From a checkpoint of a small transformer trained on Wikipedia: local attention windows, hashed n-gram embeddings.
Each number is 500 + 50 x the weight over the matrix's rms, rounded and kept within 0 to 999. Layers, rows and columns count from 0. Numbers have three digits each.

# layer 11 MLP up, 1920x576, rms 0.0483, rows 14-57, columns 432-479
518522486495432491613462485563488536515380560553559569580449541511561588607542513542519526463429498531432480426596500507554470486539518478515523
513442528499508534533508531558452515498429486427531393515460532479506578509455456528401536446469509401511538450483536489465592413470514572567509
442552555471430354475492536581659482488579432557511467587496489515528442358514441581455470532505550383535433468426535568440598659420454470504456
460455531549476508484444499483505566524477424527561443518495533511561480528455378552450418554436503562515498542538503520604422513512564477474491
455417522476574457499551513545500471511535575485553566579539461423430441535495540498519552485441451419542478493478584508506536527431507517499524
600507568476523454564419466482466503476435497452453600529418494512546523462453551420510420543571523427496476488462550514433579507452565441466495
537470484499488514466465487435503416461451464483561527414523587508403434609465523539504576467551460524564467497554529501467537553545508439444568
514477554507449435451433465480471552486527548540583541475551502457611429465520475538550442582553540561507544494582493462554491516398561468524520
525581457520520617548497542497469612467561524478482525530523511515499471468487480392514464486553561546448422584559525435562599547517538490496510
536549527366511552456451478548544445604556581479493480567616452444465473511508534531457506561454444410520564480497439423465499530431540435406600
504506515438529584444435571467553522505474494480496505534534438441652535513532495530575418536482565476544541612464545509518455518508506467522482
524525582406494480433613498557527524545557471524556528590599536470552512472472466463484451383469464448487486527519436535469518427448476519423470
503553571558510564616493468446513451551438528522485454464487550518491505584520531515484507459548498493489474456522555482506476473527441473510517
378423497481546459561527496479460589519485503520460499606541537519524573542531579516571508558503525518526569590494477449572496473548461494538475
493391502434501477505624508536488447478551496531416515458413400438472461489538404512471444527412564410502462485420491540432555449562547607510474
534481473580633452445557496455505497558443512432514566525460515487493507515486480525571407530455440553477585526471512547438523410559524535494496
483497407615534480609464534499544503468490532529488485520413459522491450516449577455412575526613466465555527495504512566539534498531499577430585
536529437607528454517531447461479514390467472595469500486562511535551519595505512474416540551461528466492486446531494528526557499497523539611478
566479582453512538528458491475508476547441401461512452448506516474467445322480450470561382506579595494499478587519482504519403509487547530453411
481519451438513527594470535516373494484487455510504461506516576498541443500450511536603482513524578574496471578538409481480526526552541462413546
433508485475529482483474506512447464475600463547527538481528562485461475456460458443495520439405531578557390495467548584452465535427482530473495
488485540477500500436509597474525609468428571478537460563491486496534458497559542492445517450513433424503448480465585489474499487463492456415551
512533526570510495568518533454517419535473537568506476499519581473519473491469533572501568544499494450464528503579499434573531541498539473559496
523502521524469605462436534425519539498437466433449509513611382546521443476512547545527572455517449437490675485474474595444395404440443534501520
458499474421511497529532502491466537531435441534498452506629469480518494514475488447527552511605594569524491520456537466491515535477428524557518
493482448534418487456475484637488558443505511485549490472623437449527440542422512454483456437493402560403563582550499447512570553537522554434519
483424486496482523508445505519525470551482548523463553531516559463504445465443532533480508465580443488537490518586507606522504472486556548486516
432460434522475517507503443405555501525480562443500560514505537462481493526556435583449478484474539538501570468558572565478599563425546442528482
422504527539434555526541467410605493459502433330560487442443494441469455465530502504505522475570494507481541472584486536467489429474501539413544
445469513464511474387358442469514450462396466522416455511532563522491484564432446520480532527506455525499485495549461439547509470517515459529484
441456467528517402444494491419505386541515377473485554490528538530492486497469514476612492481514515560540474525424516424531451448586499544562491
466390496440450549560564441519515511474457547393571487503562444542457528542485474477532465584515586469521487543571447526469459476508492428494435
486500509436530613560531437517656524509460598452500498475461521479465559574521500531485513542497546473524557572523490493535515616521449434524571
508518461576482504471457457555478537413488476601535539497550605460538444542567487488479489528446417596528524487506466498497450570500484520428537
500467456471506458542599488526534475492374517482475513530506502540542477521519498425497446565510406438544500625502471465473444568577473543518515
452489445515468524498547532636536616507545505488444475485491445401436442457510532499553554568486445549413459479531574509515515463503504507494524
522514421442491415528566465492546470454524468507411465517518481426562414462499476462564533499458469459495509556486475502426549474452487491533467
445436547520460516517508524476562571494417481542512494506457505501474522501552462507451520471533461497520461461513497567447496578474371451469566
547522416509521389503585510566441525532493545475450496523540433485452461463661489620426499565525485477503543532447539541398523496416516472566564
497493497516479492529443497438479401523524522449548454494491569479608464528486588412468455458592560372530587446414465483426500546456580602477467
448474461489511534458601528514457511496484517472542506516508558449537401440559571515499491491544586534494456535440467517447541431514585504526463
467491556422370389499435496396590522518522559559536512514542518479588463484553504496473560576607519595498545554484501471558462498476504380508556
495452458500584584482502478458539546470506530476533501475432395552533511551495571492535512463505510476495549533488528536500512546468480496502411
417477478509463574485448596530467552362598493484478450565466526560520518450484470507598524484558497452522441503456455531441485512595564502543461
# layer 11 MLP down (transposed), 1920x576, rms 0.0166, rows 14-57, columns 432-479
623544413493589408557533424504417524508510482526534480567421437537548478583552476554575481492554466565434462463488499450442452570560469506493546
466362552491507593463585515546554562456503422559420530613469533468530556484573512454381414499492462514496464517591474477505509405566494487542492
520562377565435484511434493462440544503525507534504443528561384440510535471483462545493483404634520606539466490479473543556461524533451533544551
524515359563534399534394567430568438590485550436481491485410518456610494500449529497503517540505456482514458551473419543404588511497489516412581
534596532518572468505500443515382459441516476486585473528504507475410501429527563565394506490525435523491408446394476500452553470496482499526483
472589447564503554442597561443504473590571530479408490495551565572558505514521518495446518413415514486407535563572523449511414553564482549572502
463462558440441522493496494510527541441501468408490603453476546541490470497512552583510463422522492532489594531577435618455484510437575476534547
437541451570471496516527474469472543533537451487422497540520408435479495445538580502556514430472496580554451515460482614598583523581529535487506
436500527518482425555515557444526515551454491449526526586506528458434576607486485482463493507546445440472527493560409388468460470585451482537437
482409474558488526441445544544408549430494530489544463483447525531456469525540424500540596404474539536546522480486459519456535466524483542516481
490500578480569401504451371470544471488467561604546512436414491497422483596477455496506442553542493522421443501544597401534448483484487533467475
476489421503497588556487521520452579467427575521466462436476520509557546616466523486608488539494493456598598523584496389403448452518450518486469
529548565530421554499482497499459469486391544537420544492517460553526414459495468451569515484524504513501561528656530441572562582579487512487499
447558545538465597543498510532593547507470538529489570431364500517537477439500485600468504496486517497541471516457502501442475463467539462597508
499536485422474511417438558470556551515458483454528423449424468522538487417484513572513507567494475487548428479495551532548451470501559550475421
500485439502444567464476446514509478511501532479498508492444440470505454560559550511482493489526579561468508476538447466510534505496541549625510
431502473504588583533518517538547473446484476406549589516496449462421452531547471465484494458539490604508510519618503475566493500465586504571583
476575498447392496524470471516534627370431420458606479489456473509487532470498434537446542612509471491530544499551449479494574583410459614505532
468507381458493462534527500459512447506536545482451550502443494586515397441368464532490463516505505508379424469477505448528554549552490587529439
474597414506436478457527485540454495576548427514583478451571421408522506513453425601510469435480537557508583543556498514511499601437533503445477
513473510506479568456511469517458454512502464446478523525544440495509559509542574531523515477513581507523501505513506526524485467438443483531482
423517440434447546505453396524466503510575498504430502466471474532479474503512497475513494499510427504465512580565468428490470543554502521436423
456466407438510555519462521554469546467391484515518473488538521533465461560447460410452429609476439516576619416496501556574537578570425436468468
519453648638488483553524565564547522404422447505566534576526542467521445496559492545519432554542488516487599520554510490550628449573516472455473
469498381528544497515408548471546426476530513485486441405455456523523479519463540474540496513487533483496514483391425495430410518531472505429469
452467568489518542468579498522465569440424473540480473460563521500536502559572474500585464544601440548517490489490482543407486580562543546523501
549443472548531455472512507508532465470492429475496425396534487486605484517486475449546606450495521453429514501494459473528427579556532450516473
481545547504448515498524455475556552496448470540519609517472573528456547463447608503596450530575456468482467513532526434474430492580517531538507
486429674513387455439495470498504471504425468528442438489481526503530499389469588528458599403499441520522543498493419518535557479415445435454472
545469633580472604558481436471427569476503488395487593522522484547503509487500479479553500473426523411457509504432538450493429556477502498476471
406531547531500514460523502559432511498459553534465523512517447418526443588511471553535494482504479506506576446504488545488521551515567469491479
595549542542505483444530474538488442479495540437527437510462517525485491474504505554603472561524542476508582474518495498463473476533526525644483
533502445467496523489449469395439426470396430503451530480460572487541454509480417541537548493538526492493589479525441365434554536495448446455471
468511433570534618494524437477521549514525586595511550522486496549473449497469559467522538369554394578425526463461504522495457519409494403478469
481465566494441409565546468620541488639511450492540531451570544567526531535524454529479456566524514459404475502435583493533496463384542373565577
503411539442543511553446535489480525540469479441475483580496483590500506498465475523471470466528588466585458580490513453573458542594539525477524
469461289535466447417610521534538512533504536518560464475565556536440534535507474514534456519501498460475574495560453478601484526485571555515533
543517458533405555522453539440455446460366538504493471543479554401507386466560534434421434479496458478528498497490518467479521463551499441478534
546485509444331547446417471480506567442481530487484482499487460524532538421509485463531529607454476531435537563424496486468533477585493488584507
465646631469529466571503539460551457491493452453529516488495448564482495485437574517477452452493430379512494474452505446499484516454571501515460
500557507530410470495463553517498478477483521487593516527573452538569551570541537485491474456460541542555515483549476409411491404483451557501443
536447354434498463515508511519566489592455502418600487505577508504575479534533464549604443480579548542466453488540498546449380517561543507423457
500450512435522497483485446494524439516474422439481438467528521488458469484414483440368605548496513554519579526420490602454548452559582483514505
479519426438478589558450530519565540444547553522533430587490526469484483528443497411550480455518456445465411647454557501379564593632452587562435
# layer 11 MLP gate, 1920x576, rms 0.0459, rows 15-58, columns 432-479
457579550476570428451432446442451521429503574523446398525396551532574518521418492551432525517470603500511513451479458552531614501464493645522520
525540545477443581524568528509417483515489502481499424455454544436589510555478476455455550447511527477498457593536458505510423492519476526488446
556514504504446446480387522454536481514483553529475462554498517588589415538456389493506442478501447436504479438504435441477516488485462446498551
536405558502477511542503456477492435437464437462574560480512546526519564592432544481586416438598526474432532551479467437552535518567500635540448
526541554497567496614507483528507506503439469455496553529468488474463587354443463417519469496475453449507574426419422495404440586499557468522645
495431519478488465525381585477475561452549481518455457421524489506546463461468626497461528535593512562464476470499557544467552411544494522408474
475452537400438597511434482439506545571548549551513475492443490545465504509581414506453457506476521526578519498427425479554517486545499420651439
447442508570466459534448501454572536491423503466468471588508512346505512438501492461533545522572469580574481456471467534450475464603445448527594
529480593549487654515471525503422536417566518408433496533522495362493601412407557491476498499517454555504505543494570465435667518479425570466534
486530470518520479529422517495509559533491481497468531554563562470484406521435508601495480448505472517569513520544509384538572427485429423543444
560556575527472499508500431439489418472495503518508486449466555486388519503477550587553504469547509552543587510512493525503626538541510540545505
512471471498506479521539611536531504449401532580478494565500500480530368574553448513530535560434508476460422443518487520600503482474556512449448
520465519520580483467477473449482493482500512453441468487447555523468488448456489488541496591534473484482497529560544548476505514562532560459546
527463448516603406524629522441470473501598524551546487459411441549519515565586502488386451529479505417502467529465444602496512509513466499510584
476553511492517480567568426501516512549452490503481518556566519566499450440555477529581451519402461521479525466540351545428473512473599511459468
542607504468454477564411503451518486495465610449444516523557549501554550492495437557457510484426556418487518452430509573557482503478483444535541
575449537461514490550489566493570543425584435436611489518532558439517444422487407430459441426545572522510585517535544582456476517352526498572420
438525493488579396522501564474532513569549477537526502473518554491519460510443468535481499468439521480479479503500585579512449418524498563524469
403478537542551523552488630516565653467504519548450550530496458551491496521487527629468474455527456522491543462485514562548488459496537477541482
526521536500461537428432526438542509505481579369472546513545478499515446489520441526564465491452483414489557424512488431584526458573446474514491
556524503524512554556484534535584487509471495437572496504456519570469485451524462386459527543448416565472506542507455485482486478512502388469551
501481546414515492493471527425491517554472499499574490534472460492617556507474602445514528437521539514441451496440623531498568466528502466431591
558471597513576545520533640527581489550487503484543544446483543616524516474405550499569385488514486502490602483490463462478592571536477533503432
504467427492449515678514506556496481519523487473471549553562502535513495493566487508454397562577527536509422472418541511527460444341531480519493
540463468442464445476461478551516476544495490455466542383430416514421507551511456525447525466535501535490574508480472528592490506524525413529549
550498525447544457504478449485508454517532432415476484492502531552526495498474482481515561494512460521496473532531536517533452569425513541429585
471529565451491529633493621460544515547497518508493411488442456446478463487457466508550511530471487499468441536461467436405495475518473515519526
493506530494538507598505564480445450431487550534584620552508557482502579453557501473523435475557528499469483466559405550598496433462525478510472
487507478419561510388558417502597486561454486522477516522483493565557566465533481569522557484471561482431409466538460441521492493569457551564441
538502521565546488461531511468427502549540461438480491431517507520543522474492456542455384490457441456591493473463504483494429471551463496523476
461579593486472562431527597397555487536508478564539487562488450488529532565537454445474432488514537541578452485518596475572485443483587497451445
457427490529452546516528533499448472479589422578503494515585548489501529555554490568589460572415495501503524425532471514493521435482538509588430
477558515466524525388494466479587426493425474525447490577540462600455607538474471495571450574520531569523549616452558499516519522518532497447470
447457576481564504424492566471505433477516537565507458484500505460434476520516559426521549446479586558483468577615592374562459478404469482442473
525454548462538548553496519500430419486352462559481550521533463459545456503496506473504540580546488524596470456469559518551515445446505553504553
580611465451441520491491483472498405493474445529447593457559434519524575510440519535515597455487523568484505336493596545450439423451587473454476
399531547446484541500462446568532473466467534522494497490513454504446459462567542500441474550564440485403494528516464526472425465427428568499641
563551552575431551502502568466538550535506475440538453566561465451476434546508548534472400480508530472541531455470521520570480514506468551456349
473545505509494525501469508524495495559583467467523480504451489550440404453523449511540507503542478502555462449559476481555560568462408557531469
582507480526499537591564550433488560574522486501544567467491452521568553577543485525560458458586533532484433493538533561425593469410467542444431
480512574519478505538530412623426509416526516443519555387520554538394507552535476519495603452503424559461574534478458490534550500500521525461516
541538492474481451468463445523484548566472503523553489531485495506552444498565475555548460559467453473538529536493495532486509502378439490434488
486532526547453553482501543505499457491482517464458478582493481539493490515518526512543510495544532464499459439486477536538506423501574492578535
556512523451530426437481520533522465554527529487444459531400563507527476515522466426408416498494536407577549522498505547505599554387546456517525